Each number is 500 + 40 x the weight over its row's rms, rounded and kept within 0 to 999. Layers, rows and columns count from 0. Numbers have three digits each. The size before them is the row's rms in percent of the matrix's.

# up: layer 6 MLP up, 512x128, rms 0.0875, rows 291-390, columns 0-63
# down: layer 6 MLP down (transposed), 512x128, rms 0.0842, rows 291-390, columns 0-63
up291 091:528543507514498513552500603531465495515453473562516515590482518431443503473539551470452538468447457488431583529496574481505474505562502453472533470524416468495508543469522457553505531492441488
down291 090:571488506471499506523474492485506492383523581532548463513525483550529454381457554535494496568529484486458485501480395440499448557456481513567475491454470541453502571448546454560497512525470459
up292 107:477539531415452517526525528506492509489519519572409456567507531486553560499481505495567485490495515576562497460512474511553455498500529475510542544535457550462458548448470437417528487487475483
down292 109:475469498499447544510532536442474463475492558516527461519524494498488523505484484493541518472525523437530459425579578492573519540465552514569602514471474505487527498534533474479493482572519563
up293 087:425542535496489430553534467457526538524460558605509483498506516427543442530483554481503512511470475439519528511592518546489484502465535484478435530526550540529519489532476443555456469497426551
down293 090:502449455440450481513619451567553556460468514524558563501532491520469461500560432550524504490476592466500494489475535447455536467477460516509455476476491532518540520546538508529475491523558501
up294 104:484542543509443537503446528505474495551529437491460495578539513516410484494400531510482537485516504494475520557453506475520414471524490504490420524549523527454463569528469547503495528542493520
down294 105:460508550439496504512512482476459547530477514481530575468569549616528514431487490465447508472427490559484501457460523520421489519453498516548576427536424549457497485532504552524491481498482530
up295 100:475572524468526541533460499448495490518542440461491478509570500457521569496555572431502482525566455516410428522520506483480531526612508455515528573482464483531551551522490457529497521545440542
down295 101:523562469506537504608520499439536499547495466549485465496624482482520445420538470516561465588501484529441553481520497509468380523522481548458516479475548485499518508473481476494460406516471502
up296 099:458512564505537550577501532547517473477511394541469473541485490432517497515511568547549532454575483516451564533569479562499469557460489419550505499539481498437468553528494486529501489510418543
down296 098:530513496492479455515564481527486500504552508491496511495520509495499453521468471474554545495575481499519476498490395486592488532540527485471461491471498524436468540492494540554535529531512523
up297 085:490443561485387452478443535510444559494560557494484491540443528381528534513447488497536493517501521491509480554512478539442489479540508554483526420505529497475554536479502538518501501499508479
down297 084:499541440500604499525500478497540505529486466514542458480451457485481528481522457498578512513483454417507491486505528477537510542483477490443589462517502402550466448575467447547506486492464516
up298 094:526464516498460412488493493509504478502496504503531455506482503507418496471483508449468537558493505593434513541410530497494483489482544450478485473569504569485468582582513480488478520451472533
down298 093:559467520526510493505431480435519605483487543469551472495504458514463471462550484524544503459525549516463530516564501488483487504519476509559471450559500504446552444556539459545522465487446463
up299 108:482541546483522511551465484392499591516526494527481476497474493562513482519531548481471578493575506488527578510545595523415539500470544427510567490487491487495500496511543454436502518543533499
down299 109:482512448493510461464548478498453512503530467484450505467538525447551477506581498581580551551507553501499487425483442464483453459447515511525430481387444503462488495529570533523514470531506519
up300 094:468504567482509549508460450471506519501540403459527488462491433483515488494525484508457543620529433578423510564464490511475479500544493501495515463508465494520545510471500503453491534563513485
down300 092:554480517556484456514479420525584524480568505488482515463551495511479553535460428497515479559523512502518512500531466489524455521461487549457531511464488492505439480545443525509531540440540481
up301 110:500551481477515492569479527463471601567524479498451472555453477551520565489519518491540489484575523451499522492551526483468524474537540493540453544561504506523472499549452415457534471504551489
down301 100:522509471508535534497584458430467485488462500567497449469469503452460541506489493564512500597461483552513487465475510493471555491486479481512435487476530513416460456548474447554531481552503551
up302 085:440494531460438499510525502473442529519535407519540495496525526451517541529577489543476451495515480473556508483486588521549466501504491469558523398474474463467467513594521495485510497475488531
down302 088:515425509553459530570481567416521459519493499555519539427508438491533432523539441581502471542522500549497469484572515489546560472496452480514509558471465413420476508484506503464517470474581494
up303 097:521482472525445497504524534556526488552519473498463410526449468530418548521465489484507523468516495591468527574539529514501443560451507494559518486567522458533495480532457472490417502493519519
down303 095:516552514428498477536488476513452460522498454453507549455414505448585453527547505484511414547484551418541481477528493503445512503563520523543561458505535503450505510519558465508500543513547426
up304 088:520459510521509468462491457486498505511476473483454518486509494513526556472504565484524498429433443420495547501535516510536436524495535454468546564524466472466548543518451503552447493544497467
down304 089:549470446488478499517572483426439432496535526466519581453549499497528460502506514460481557514459538499466496472580490472561479494509509555482467593491547483501483455483546483484492527504436484
up305 097:465510522509487485523474529440485523500561465517481473516510522415451524495500535535572534422546467562459460512499512502545475557553518522503472497482450488548504442506521488452466502547460426
down305 099:476493476523476520522441404481488473471445481494472558480445487457535530424469518536489516509509511418463556471569454529507463517519562520455533571456473510556471490455491475465531482498489437
up306 118:486522482422530432607490544522469453545499449582480511521424496518473487473475501434526444392573490546477485502451529530457425454467498533464538493503433580482488506483483495470460504497498473
down306 116:485422523482486534534485477469468520512480484476526517469559472487521565460496498512470497468541524500475492507589474497504509538468527541517517471479619507537561456492469527503563528534465417
up307 105:454470529497572492524499580542515546595446437497388487539500472494441535548498571431512487478510504452435461518504485500534530462476555427500486497519495519463491533536548495522497475446444474
down307 101:520498562491470509512532511506487485447518566464423485538488538505542514484536498447490563471452479446516530518522575514556481555437474467557589517459561441504465446536534440558555516448469485
up308 105:412496607508524406585523535551457515525486508567492485546530499458507516539491528515563434463501503431535432516487537590436556536435518520543499495482488548507476501532531462551408514410478551
down308 106:490548498523567475541471496466489413581480481483543545422455569536533468476538483506491455552510435528575488487490435498564517554449460504467548518429454506447502516439587487406477483454531522
up309 097:526525559520505494538431488499585507531481415524556486504484495535496478536479494554491544510532472484481577464493431557490484538525536548597461420515466422431516468494539484492521599441514552
down309 096:469528503448485564506526435495587511406472489482509474526561516553440480491487503521532455518450493424528515457447586528546510505494421566473561467526525487463495501473454519496443439551474533
up310 103:500492517466544531477463465555520541574487560499516465512452451476495466493559529477527512560491504508547498457490494567472503521561485482473474458483548431491521498507443505444493501529519506
down310 101:522460553476483485535540554501484518507463464483497522439508500467462526452504504487381491521529487561511505547486466482515438449481520506535482548484499515504550516529523491477526429467513473
up311 091:489517520551491525625487539534519485466542459578487501510487460504520472468468497436460531537450434443515553548529509502459469463517565514503569532512497488468583596474524474503430517457453450
down311 091:632516452553461512535457501485601567525421501548538482497536519516496438497489528570474518536523542481525501527461554501497490471478394463523494506515519454517534521519479459515455484520560502
up312 099:482483492514613389546446505509518540541483515545497459502493518478449488473564524546476482521490454558522551560534528484482486518478464481480502501489540557476545483538494471478481497497476445
down312 101:504506508491511524509549527451505491484544521532554488536542504514435504468485613562523523476489519529452515520447487470552460462447497450500549554451458494496495539496458473428538446514507495
up313 097:462525563528488476538513433537531551629406425502478482555483397463473538513537563459435553550463475528512569566488512541534528518524553525519560476528521484512518501547510433565534461540524506
down313 094:519547522534537519513526408397503461559407510475539485486554524505456523506434470490506483519520451470507507512578509536471586444514479514477514491518482498508505525545515500527503470518482445
up314 098:522481558591469460532500538502498530516560539542475490515506445444467590515486517537514423448533465525532488507494454511496514499544499484431493512595480523472433540583441479475466502519461444
down314 099:518487566474467537539585435520417474470511454467469548503488459537541483546535555508505477558466519574438516481494421412527497492525487485484462463523528540533529509432446484528573474517424504
up315 103:393529509444499494504496459503488521585480538485542470551476512499496531480542529475419542501511489501524434570440547497409547509492528463507536467538484506501544459495566489493478507416478525
down315 101:484493498524537480538483539506549552479463478504523450536416473573576552501483470489493480496515466525500581481470463479457469488485493464531484549510434481484502461512525509494507469543524446
up316 090:511603472473529456501466518517563527459458488483461486450494480510519507493527530489554440465498531574544493491483553552445490500499487493562451468455554521512532468439526539478492486497539553
down316 095:519451533548467554450497455509451617518472527505473583469523475531487418528491499447526474510484448483483502526534476436497513496422520503512483520507634451503517485440463533522466465467544542
up317 085:480449595511466524481499495552514491532427499464486452517400526470486557563501514444488532525570541536498586580463527467476496513509470517538523519516545460543510498497473508536538561454565498
down317 088:541582420481456486451480497542529603512510575520474476489581503519454479499541455553568464483526579521500479467447455464577514419490523511557480518469469490433474457550514483482492507515510476
up318 103:493572583430484499473444463477518554555487517559501509527455538425523577485482547529523467503518478500520520597472518485440497544490507537484502577520534536506523555609504506440442462453473522
down318 098:541520500485523482527516476459553517510520467427530464434515536507554523453473507546496494573478557454528481534534501440546504523500526457532432454627521559448510555468528516583496510474435549
up319 105:413523542539458517556515491513533473525459534541454465478494429535567529441523526461481502507476478487546537509507459588466491505491522505510497531452535564517439560560469524469498462506510515
down319 106:461481446475523524586573515490556541373444567466485572518541463519491524532492531501478473450510480475486472489501527516490499544458555540479517476478564484522465462560450516491437506493536466
up320 089:442490574519499509512490581513462509502532433505580469519491561560491541516421547424467509485518456501478522538475502496412530530552579495473496370503469512477474533505468484567537470560484519
down320 093:485475511408476533542458490526484507481519473462473557486455468553513593436493517475493476512468529517568452502486529483525467500515423501516461570502523483463412414531467513504457463494503507
up321 102:486428526453470482570499443499507563496510477519539512535513540482551470508494521513485540495468496491527491518518468506463546548513542423509549496505532469499506480517515538562448490550435524
down321 107:528479489469433518500515554512563532463514547483542538554478528551465484546441400446442493471516524573547486497559546531482463517448507546507492480495559488543539524523491513442438580505456506
up322 085:437559508509409498517452484459480505555526483531507522515508505488517488456482534508501530430551512516534522480522494496424494546551497420554544539494476529532518436510544499451481560498499519
down322 090:520558499451417543509528581432502606514493437426579531487502509519579533527493487524516509470544390508464515522505467454451578466490505503528539475493480525475490439448524537463495564513534530
up323 100:460557528497532446577510506497566474490524505507586419452501405511448483514499529590562525492522520562456462520484513480491440598590521458486519505483530504555464516530533469532524526493452482
down323 103:483461510440480516507638532501548488518545563515527548485521465528535513435522520514497560441526494510460442506527506473483495462535484411482548447519447487516463514513460494478422488482526585
up324 111:504580489544542524514426560510463518514484514541454493564461545466516485474561554436539533447493531548558458509514497478520446560478526521616444445495455508435466558484455526455483500461523530
down324 116:587512466423509505472468525492514566488534530492458494529540490519454422529535436502548530440588521483563482388484548447537576441492437560540531497573474489446504472537519502484467521514449518
up325 093:476452494539456519519404471479546537515486467454462499544524428489490514447517517528516493478512411492467563558409553498543449614553460470501550504542526417441485499535512464466508540520417511
down325 094:492519474524488525517525455447531440490436450465557529499546421528567597479499520495544519514470493592428487499471455502557458512459516465523465553438517484476521470499540501437497498511498497
up326 089:463496493500474465533483486573483540503512440509455509535441549460490524494503520532411508439545471450451504524469531539491517534542485477517531498578549531475514502485470542545517402543518501
down326 100:487515490474461485494487491454507553439499566488473502478584512584435541480517524490535517506522475558532507433488525491472460543453556484499563353517551498518462588557415514514522506475428493
up327 096:474415500418506554485473503517516538570519457474498488503482441508470509476520511511479550484554451487424515534426506483531460451461538482530526464467488396522518514488517436539520512597502513
down327 097:421582445549455529466590504531540452535480537470460503527476486509534446444514431514509491497504488559579493529492462491465561520526451503549412475482517526449467539486555520483453508509514490
up328 092:456517479489526482528491523496582460534523465505533465518503464472418465547470577442418450496489446439587541577467510516446429540478484577437519438538512561502554523488502492504473575492515570
down328 090:453472453489541447476534549430494453465497490533581518536477482564514472465507522414460499492495445455481500601546579528578479514518509464526484499512468475453528501491447447477473449542474523
up329 093:440487518492468552514459530530577495503535508537450516513483491597491487478411503471485507471408523509522493511464480543523439523571527451503495506563511458502443491537463558527437468565482515
down329 097:474461497447514489486491532503345524459518495576466566509539578553443530460478473544479518523451564462500516473564533465565451473457526587495512465521455461489567451516451446487496532531479483
up330 095:501485479497484515549506499554547528483531517489465494515469527526439428475489501504538536399476507518512441429500461489511472520482543523516492550484471507486479596497396513566448545504504520
down330 088:370560500541534512458490493504515470530419512521535527464489520441556504445500498490497450573522496495524558559506483524461540591535538491535494457494577458537487513472490518532502534483489467
up331 112:487507480426431445488446523473461539545528450537479457561525535439530493459476522404487498553474424458557481496476464498478536506493545521520480493554507444525508522408527485457480506499534469
down331 109:447462529447444555508444452526476498471532549476543510525522517537516474515542498568454477516571451515530559534547393497525453464485482438488572492507482533565504521556472447492472509470451526
up332 094:476486516493529476489412487518477556563492541507541433493514556526432527429509528494508503477451471495504450500515580441410521551595566417506499452494451577502538504551496460475510507552477458
down332 101:525512529445465549440509518469474462489511498485562640530516539494559426529491549540497487497522518534438568483546455524514477501428490519497502482434516484456533396521509538482424457510490467
up333 097:506528516488491562453421439480526479515519386550509483451441529504542463483539441477512607476474518505476490559526526465472545486454564434485426520521474510508540466441547527594493543412484521
down333 098:491487539534474504488479395451506471458465492500544498455544518500461612490495519490504511514468537496544501506488465574585506541519464456502513526477542470562548463506470500485467403453542499
up334 090:470491507450515494521498488523481471550441516554523512505442452466481477537478516441491451444522462507484545560455504481440520484499493532523491480486474486535475555509528399475525473462518469
down334 091:453398495528498514496459540468490529485508494525543545483511512554472539458567581532501568506472507527448551478504520459551511556494563468421552480415499429497520534534465536541484493470492535
up335 080:521539496556525408521487498513525587521405511549513423496590523496496493531524519539522487456555533515536520487579524510480549465476495499426506530465463520507494472470470411577487435549492498
down335 083:554504486426455480475414466510537547484495552543528489479503517522505439448491478504512507529512544535577473545445557551467593437503470483472416498466483458472545450495510552457473473505578495
up336 101:493533499509489481492507552500551535503439539554529464497444533505548567507557504487546612543524474483466515532419540533467448461435577479567514502537510479495525499518548484519509529438509514
down336 101:442464527560510512439407569477485520503478523480523517556530466518527487490503480396491511501530468509472432474542391491524485519532532493435444489456504545506485514511461546523564533608489468
up337 100:502562511498539489500509505486470496498506467578438470522504470524476568531492524443451476476498488555534496554504598520556565492485551441550475496522488457513448591514457521456515441565419542
down337 099:463498506467477461506504569455537453504517476504482515458536467474504549482469513415467459527504472560495545562569529467487387525484453514516466570544393509477478423498547525490537521525491478
up338 106:495431499465521523555464539491508514497532494556566497476441495430461504527454531467457550475480498521548483491462512476519456500487508532479551428483488508412446529497516516491432428467478555
down338 104:494541470489525560501457515463469498521544510507518535477528454473527490494514537453481489561502599526442451563486509518513510448553500538557467509494507482509514443502413455435480408485489491
up339 093:503527468531437506520485500537466550567495441484526485495443518472411530443564555438484559510477479538490533531470522498493429578524506542508484460546511505473505528461560490581462513415468482
down339 093:496476526495541532564496435504529512459543525487502593463511522515534482432465424616427487483487525494550530488511505507472504437468454481505495466482539545464475500559532571466484513517506580
up340 099:404579499548452458562468545432530481483486501554453523479420505447516468576567475519478547501497497529485469493467496539432503457508468438451489467542482464430522499520524468490536531517473543
down340 101:552556383476589547504454495484511462521540506495522534495524482562534496452453516449601475411457496479446568454467487485486536509535479502459540492495482432478490472502507513525473492461527495
up341 103:434468482524406513497468565479618524569460485503505382511469448429468553518512508493465496495523454456496475524479472531508484497599506447498461504498516490513562489455518506497507555443511516
down341 104:530458506422482458471535524497509481522514566481461525593539470536497508459512468501426517560475488520464507497476529501509451491477496511604560521455524462460574497487498445523520464491459568
up342 107:464497497459492475512488497515517546469542380540520486561536517559476526552486524494498501496470456534485498463474511450507487532509525542524431482469469494522514560460426474494486553489465543
down342 107:511504501541515501522469451544526473521480446475450423515518537495540553450486567508545498490445516475584574628483431508451536503542531511476506541497528523545509479548512508465497460525542479
up343 096:433555479532517516523453564504517430491529490502505458478456536475528503527575578480464482522519478463536560514472570515496513484480549496478533456513518576430434539526567513494470537540499486
down343 097:509456563509517467494498496431542511486517523457551519479485558532539517551461494505547478495464477493420516475573560465460452499517544495501550485468459545421454518543478488497567448523507452
up344 085:486504478480517493471444535468553574506554523484539519454477495441468540456523545411549524424474444528524511538434502490370541456543479442520547509485517476478514455572589566501477540500493482
down344 089:486444512546466552527467456454488525471498517517543554486519532464483519524494483380529516539499511524451464522521460453533536444495558517520527466500459581456482552517524571434544467485577452
up345 097:431570451558538492600454571492471507503464509466477477500415580467466566564507598505484486513461429499476462482456512591444465576448466506594482525447461502470531475545533517546472517470487572
down345 100:417458485496539535503505475501490502471537569504537517460464497505573562489526550478522496557436457569469420442543460494508470498496582502467585466448516482469477445516472495487528507487493415
up346 092:477529484484524504492491538535461508542505520494510427502492580422476469470511512488448524498466535445509469476478513486518558504502563465471455537569480523453484572534513558493518487485408563
down346 095:566476510486496520430467470492492490506524533517433532504573531515495483550504541563495486629509559507481582491550461537444388481470516490464480490496491482480569502494437516482523496515509530
up347 103:493508538449489539568495521540584492538498520541471484486533471515464486469548565490607491491553431508467488488520494545498493579512512473492570539501432516455464495507420430558447443550477514
down347 100:479445393534485529435541464508453504510491530530481515486468436518464501542521548490560550457488544530520506517493496515457498551534518468505499491413514464472521474574539429549460514556472486
up348 101:514613502441528439528436559503507540523548438516521508517436464523542546473487561425449498511458543574480553514498510493468427461506548408601518425536530454476502576553439468505472503470482505
down348 099:454441536484496493517531566451448461534494542442473508554513514450490525556469559529545580477511521518584497484457464470592519487513520511494520530443415439524484422466520506485481438550490529
up349 113:527519549532520504526428512502576477540487478559474442528495520533532540485510532442467537497592468574474481519489479541498426551543495424546541499528454460503467519420468498482514462505548513
down349 108:501444533515516431585483508497493484514541510516500486511503482493425531477531471433557546475542480539477534505452567461499480549469594486480568525443528468518422439500439457489511515468536538
up350 091:482507530484529486470447476458493472474445419524488438500459473543557501476565457507479547431423496497510484561503440532455479498552550519537507518535561411560490492478424531541491555547487511
down350 094:497507474490458493471541473468520461483454514449418511506490581525564544504546562543472499466505393515511514499547513520577425486462474497526489500437582518485455477496513535556492516512436497
up351 088:495488510577457502510467556488535578590527513491518446577495497474581529535458531485545469444516498455449517547452496543488476480446488515481452495525518510567524503553465554439478489469563387
down351 085:472470465514582507526485428435552529544440482465510412504509467497525509569490494403459415525498520524487503503531517460488482439550466486535520484518482605557499475498484476514552482545576493
up352 096:501459538461423444569423540418505512541466515532533514503373482499518496527450488555473514489446498495558557517518558524481528526566477518520464512568398526496539471511472552505482533462541472
down352 095:457547453535535562493473545506488460542558523502587469492487589571492475405516522531484523517487506500484507525505496511522524543538533439512512581498467507534438507433512499550450548466489533
up353 093:456475519577534521515509498476462485532495535537441474549437424501500504475573558466491546486428458455522497507413566490510506504500564491525498500514485531476507494539476523521508579503417572
down353 094:532462419497490436508494400568532484526463536495498535452514519473467510514634485553533482516498504528560546524440546471536442530481450586543505540542467500481481520519532492515541481475479451
up354 087:481527522548436481508458525568424509515421482527470490488470520442526504517518513434459539559549497530506559552493573543415488531520517461487567440556594512516547427565497485507505480502533491
down354 084:591500540510521513566545528478535540464512539556478483503483490544421517496460470534521471440477444459496484404549481447551469423498599502538492507495469521473524470496557500525474529483479535
up355 097:515536532509517476561497527459522545560509457507474466490478466496466490507506504481548481510554538416435576471499533576568450485411557506523502453523488461405540520493570488505506524554531549
down355 101:523541477523507538493461478515531405573436485485515525523498437490455547369519473551485515582564510485482479494442449438476527532522608550504499477471470498514541517462508457415518500511505445
up356 099:485519455484509524555508531436541518519469468541470471505486435475512506508494481543463580482442557506535525534489498575522461443508529469595568500545497503479500533441530458447493542561524478
down356 102:482471556480445508520487472468538550486524525366535515513525502451544445506459393522517505558548543488494530488433602527527457516524524554484512477455497509518463438510484496452519494522548521
up357 106:439493517508483494574481428500501556499573492505507490572520418454497500478503536514429542467480495542554516526497532511466507535501513409462472484509516472541464521485512521512525466556464527
down357 105:516491499463465538505562574517583572467493388455547574529517539479496418544408470456493546432494558457496466533560523528434486491521504533540469486505523506513570496476528510480461560566486470
up358 115:437495470469516493474493513386611563523462551532465442519486473399509497525502556577547476490462500529482492557441548462500521478509565478529480462462486499490514568523540477519473492465515553
down358 109:457501461446430494562518524493478531474537518511509529556487553559576538532463579530493478459497522470515469427454503469528522480526456483585470490584545533523450482508519534471415515515516495
up359 093:495507566461484484499469516501480452518519454527492525506463437475416487565500484483579490537473444488473506527480535582441449570497508478504573509488413478464406498489559495557528548472579564
down359 096:495517527489501518440537390467505473429477529487544579522474441457495519430480524502547457497528495487525498439483422481464526466474463516564537452475550501506527489488486541537489510485488515
up360 109:444550539488466416528462554430515491530506526497467508502488520487497447522565541497470465536464506584465366492470483510518538498404502475557477505546593514470472563503506563461511529565466516
down360 111:431505583478539538489532507523513498554540482490602460476520499520484576463462459447520520481561473512485433489494440502527514453506526485507510445457484427471530447527546495526502551441538497
up361 097:512539507477520487492521577534542425558461570465490465503498481428511556536509577454457484481478473528442503557488502516506494486479535462564552472606506539507501535521473420539416462496508544
down361 101:513447472549580461449473469468482487487494499498518504452501493553564530424462508486536497482531409515547441466500473470512516514542456518414565437497518517490511455542490613559497460490475561
up362 100:430480578454479494521465515474585491461521488513434461477470530523501460542491505560554524557513416589444503503448527488427490463448535435527493490539513552473513507488512427506525514513508498
down362 101:520530573586474495515558611596474525466490407473415573495504506442549489507456515530554541455487474431534503484533490512554486482544544474418500627508519485497536503425472501487526550463487513
up363 100:431505445577461423521480462540500586499481555551497431516465440479474452485479520500566515499485480497513532490495511494450516532438471513459482526522478509476456489497525501593504448546480508
down363 100:561490396510498515409533500514499546480467500495507511525477497524447486482467503431601559501534569497509546501434542427482565492523461472500511521540483443509552536571524464506536544471537585
up364 107:482535599429560512491479487559534539529426482566521475534516546526427504505539516506546557478557533522559541541494560563413533566471500511580459477550477539481527453500419403527493512478500460
down364 100:497474485509508485489461453475498512573536531560518448454596448543558520529490531498533471564603455442508493508494459500566403494443549427475525543412402574561549405511534510525474481527473480
up365 095:475565546552566525538490461603525442481509460438464504563551508477462497564489548491482536449477535489529487518548541523516552502536506509466543510499480460472477569504498550563523530530501571
down365 093:507536531522470484511431456493585502530547514484489532492456492483506474423450509477538501502499491559512540538478535493537504498525460558462501404480485451486459437525548481469422463530523492
up366 101:474504552413478492539521540460506468507520474488513482491472534501490499506470543553441471436520405553506494539479526514522463489536493504471512527559503516467540522557494480526548567458557485
down366 099:531538450446500504455530492452532538513489502485462538498458564486490458547525504505480572466503501488463426472478466460520498553595439494526504542566518492555462490523535567553473536489466453
up367 097:438544512521479492491452540462584458501495510564496499511468499517538462617530536499478473417478518550453518531533558543409558527468486490490522510489543560475465474474549518444504467617520491
down367 099:523545485507472582563451509558517514551552487508538446489498492488544524498535528467509546534479534530501578563432463508532448456457483507517452564429509482462593510453478526566458559513421459
up368 103:475541487473480444545469488494524570540535515491526512522488439552448509513553533514509541430563477574603473562521471507425521501508537381514535523538525523467500496510491471551523521561533531
down368 107:513535482490494587532448527582544487490526536496430441412478505528485490439509521516538464447511513521518475554504460530501484468450489546454443602445514506523499551503535487517499475447462462
up369 098:464518538560454561518477449511571491502448483525552453541525461486475504559483515473462485507542432494476504561497519560467484511521548513526537511461593508498427458460501464583469496467482506
down369 101:504496521404479541478485539444484476526477418456433520501521449566591477483474478485555528444564572519570446479510492487440501423499484480457506530564493474516453478531433463543543500522519520
up370 087:572489482493450453616490506512440507514514537477404470577521494529497529503591527514475474470407402537509454527489455550465461495432565506550462481534525507487518506485474534525444465516542501
down370 089:432425480481427523486538580489504489456476613487507489512484389513494541507481507558462506515518547475398515491519510464580578504519579459534540513493559482490533489482611558511515509478445525
up371 118:437622516491436455489467483488605551543525508580540419531536492539464484501496551589506574477543410525453495481440555486475476480502547451521520532469536457468546471527518446504470561507493511
down371 116:538546515458535481489484532464524482434494465516530552481421503477476522411439553524464491523486562564500545522494591537546553551473509496554558474469499484600538526511543536527430464484510413
up372 108:411448505528523569518513495532527504567448496486539479497506480499555502508555588495529470402509442507534484495458482502423467485550539449504527469508517545452516469506565486527468464541478506
down372 109:586455428536516475416505428510487559490496502495534527477493552503535509506468506525477491512520538570447478451487465533463495455432434574385500457485420502519490494562484452468479517511472558
up373 100:492489504519421543509481524532497500519499515441482461536498494477587566520480503430487506538459412563594507502470499490459546496565538494496530527519563555471532528452470470487467498537493494
down373 101:447427475495458504553498470471506510538501430547506483504493503502497531468493432445584548470562478537472556431520533437532556508454472484496545455575474491551470493521513504483495464563527524
up374 101:461489515533537482517430492515530548462413493525525509582541479493532546579514539530467474566573529584556594496536512498485511491516540471489509510521502524480428511568482438415462384472503587
down374 104:453386475510490513427494556452501540502494478508463556478594485478613507481512490465504529579541514475507375447499555516512504581460542516441457450503476502532458497501518541480545539509532484
up375 097:518479480514451467503402537515515495539380461529493484536450513534547507508479457566524556505455528529553475538543493548560522539509569448467407478458444456448531550465475543499473525464552516
down375 100:469431517575579512455473389467458447459470548454574442462493538520513520547484476500446507498499463469464530546551418441487491551468563485477551560487497540523412445520482499426553451530495548
up376 109:452526545532502510535485526539497458608515497574509463526450554496490476495570550504581545457584512502519476559503514589517504475507527474514544507475475422503565490462527523474455538516480536
down376 108:460432480547521457536550499558477481500550500492483493511472517483521501476471447525539532519474431418522531472533504529516540507470515441404481493509560486516524513451503451493539456558480449
up377 100:547473584495490522511455529474466513512541461494488445522481595503499557486522484455552449481554469498482509530403522493443534569558542510474520436546534568431448530510478420492508551488430540
down377 097:443471456520527452504467519582434493516488452504534551479469470558486510505486496558503475526458509546433492488572455520502585493495497551466508483535466519460518454523464494539463619550546449
up378 104:483554507432541511548480498506572524557418488569513458494493431504469514431439572429547585501506472558486511484515512521500481485459503485496477541502526496481450535523460514536490484481536522
down378 101:551507460524491499556545518465549497573593554512437433485507509489476499574433536494509480396535477493528516479519531492515460446472543463469510526502445416404479532505453539464566524531520509
up379 105:428564522454474467516429564563481500491512493501467501571457442438422540542558503549479486511511559536448486556486513472456515463513506533487478492510545527494425445475504500510500430530494501
down379 100:478552474495476509499578533436480446481471443451434472461473523528468522520422471447559533458531569463519517539472482513521467486504484441521498545543516530549455572518616483450455554492493433
up380 098:466522536452491516453512516524573544522437421507527515577508516442505457523546513560460469446540445506518534549472532490460500510462485524522480475546545497470478454494420456570478445426433453
down380 096:506441523489490490562524429438466565413479515519539478479456462549533450484553526488511534421470576522465506425438511474504513465444564479524505544509458544473456493492504457526572531514523512
up381 096:513459509499502499548442474545483519507509452515493471510446451518524510464575500480514455494474418452549487482519554607437547465436509484574578524511574460430526507506558546556484538425475508
down381 096:476557545515427536567510473438475466567523501456481517485552492520500501521488562541500467507526444443487560551533452507528462480577546500489505527453437505550520473498421555508527518461492525
up382 098:496517582498439472507433488500485500508529511610424464496467486542524479498489511500593491501542465447580502493453521518455531561446497502579458526522435511445513512523517546422479474530494553
down382 101:582434408523507474491513524533524417521460490480480561535540510477496460457470501501435521572522518509524559517554504453455515511579497554520484478525497498540530549478431490546531489486532496
up383 109:500515530465422516545504558499504450472487457553494435599517464534438528442493496497525459541511478568479463457492530537502467547507521487594541499516556450493478537496531535577507423552523483
down383 104:497508489483507475479565510426560556503535489483528484536608526440460514529521528564508446488551470519533488501498502502492492471455561447538525547509518490415500481485481565574475498476513491
up384 101:403488506538553465562497518517475556518486447486505447575465554525497491453441507433595518507474487463533454448479543460523580485469495448470498503549520497567514492456543483540500527498479522
down384 100:574467463582530472530492486464548478525485572531476564433462544541501450556482554540550468505493530560441563455536481542506460479428505525443517520477581457527538483466548506511534516429493451
up385 102:487548470528577500495470538537427457609468446468515405520535513458512445511521503486563515505548504476536485469538536580482529586467538468528461429503451527441457495499542476488559458460429542
down385 105:596527482531494494470457435483496574512521470498491493486507523474457469536511507550472533476512557517503581515474472479535460472481473518480521423491514547513362492490535516505506493527535591
up386 101:459496527521500472513484493520464472561409446493529479473451433497524445460531542518533419448514557527522464508517502574505472520490583494481474455457528524506554468497486531507504569496518559
down386 102:493546483432543495458578511433504535564567519498553494499517553496452537497404457465509465463528529507488601530559532528492511460480432542509498457602492475521465538580510537536448497481471565
up387 099:462531497505510438540503455527494489511484499531457458555456449493476543505578571485508474425558485495437515481486469623477500448409583486496570492511427516519456505502568495517503417548528515
down387 103:456457591535558592496538458501496491472499556473546523515501524512491547488527484530496541510464541520487486504531410632484532470566537510532486514374483512436518484559552534493511478459546500
up388 088:427398506511523506563448564511631554509505507497527500494511427430441429506462512486465475460531487478498492561497508499451445534438537474512520493507445520505491492499503480478529510551519545
down388 095:512482523563475494481491538518558545436457523555563516521493449473518492491468501556491548488499568488456478477509507534431458540512442491505490543390530503523442533512533591528497453442433475
up389 099:498487567506509493483475523479517587566491505512518520509507533400391550441510595547508423447542448564447519523465496461486442530486571478460559506474498522484502501489478502521502479525507511
down389 102:489487503472480502529486446448468491564531490503542469545505490447556503495398452526451470498582564567508484536460501449455492480564468448431489468535528488521457496522471408484475512548494521
up390 092:516518584446457495512526499551459502500460487502452503569450525516496442476518498501468504489533493599520493505452512543515548469547480483486578462509497422420527518496497482528494511525497469
down390 097:545454546514510485519511443478554445454516559488468563417591493506521534508512450536469512561486424483513569559565458556519553460528463540518527479378473519488499374499502474558471501465491492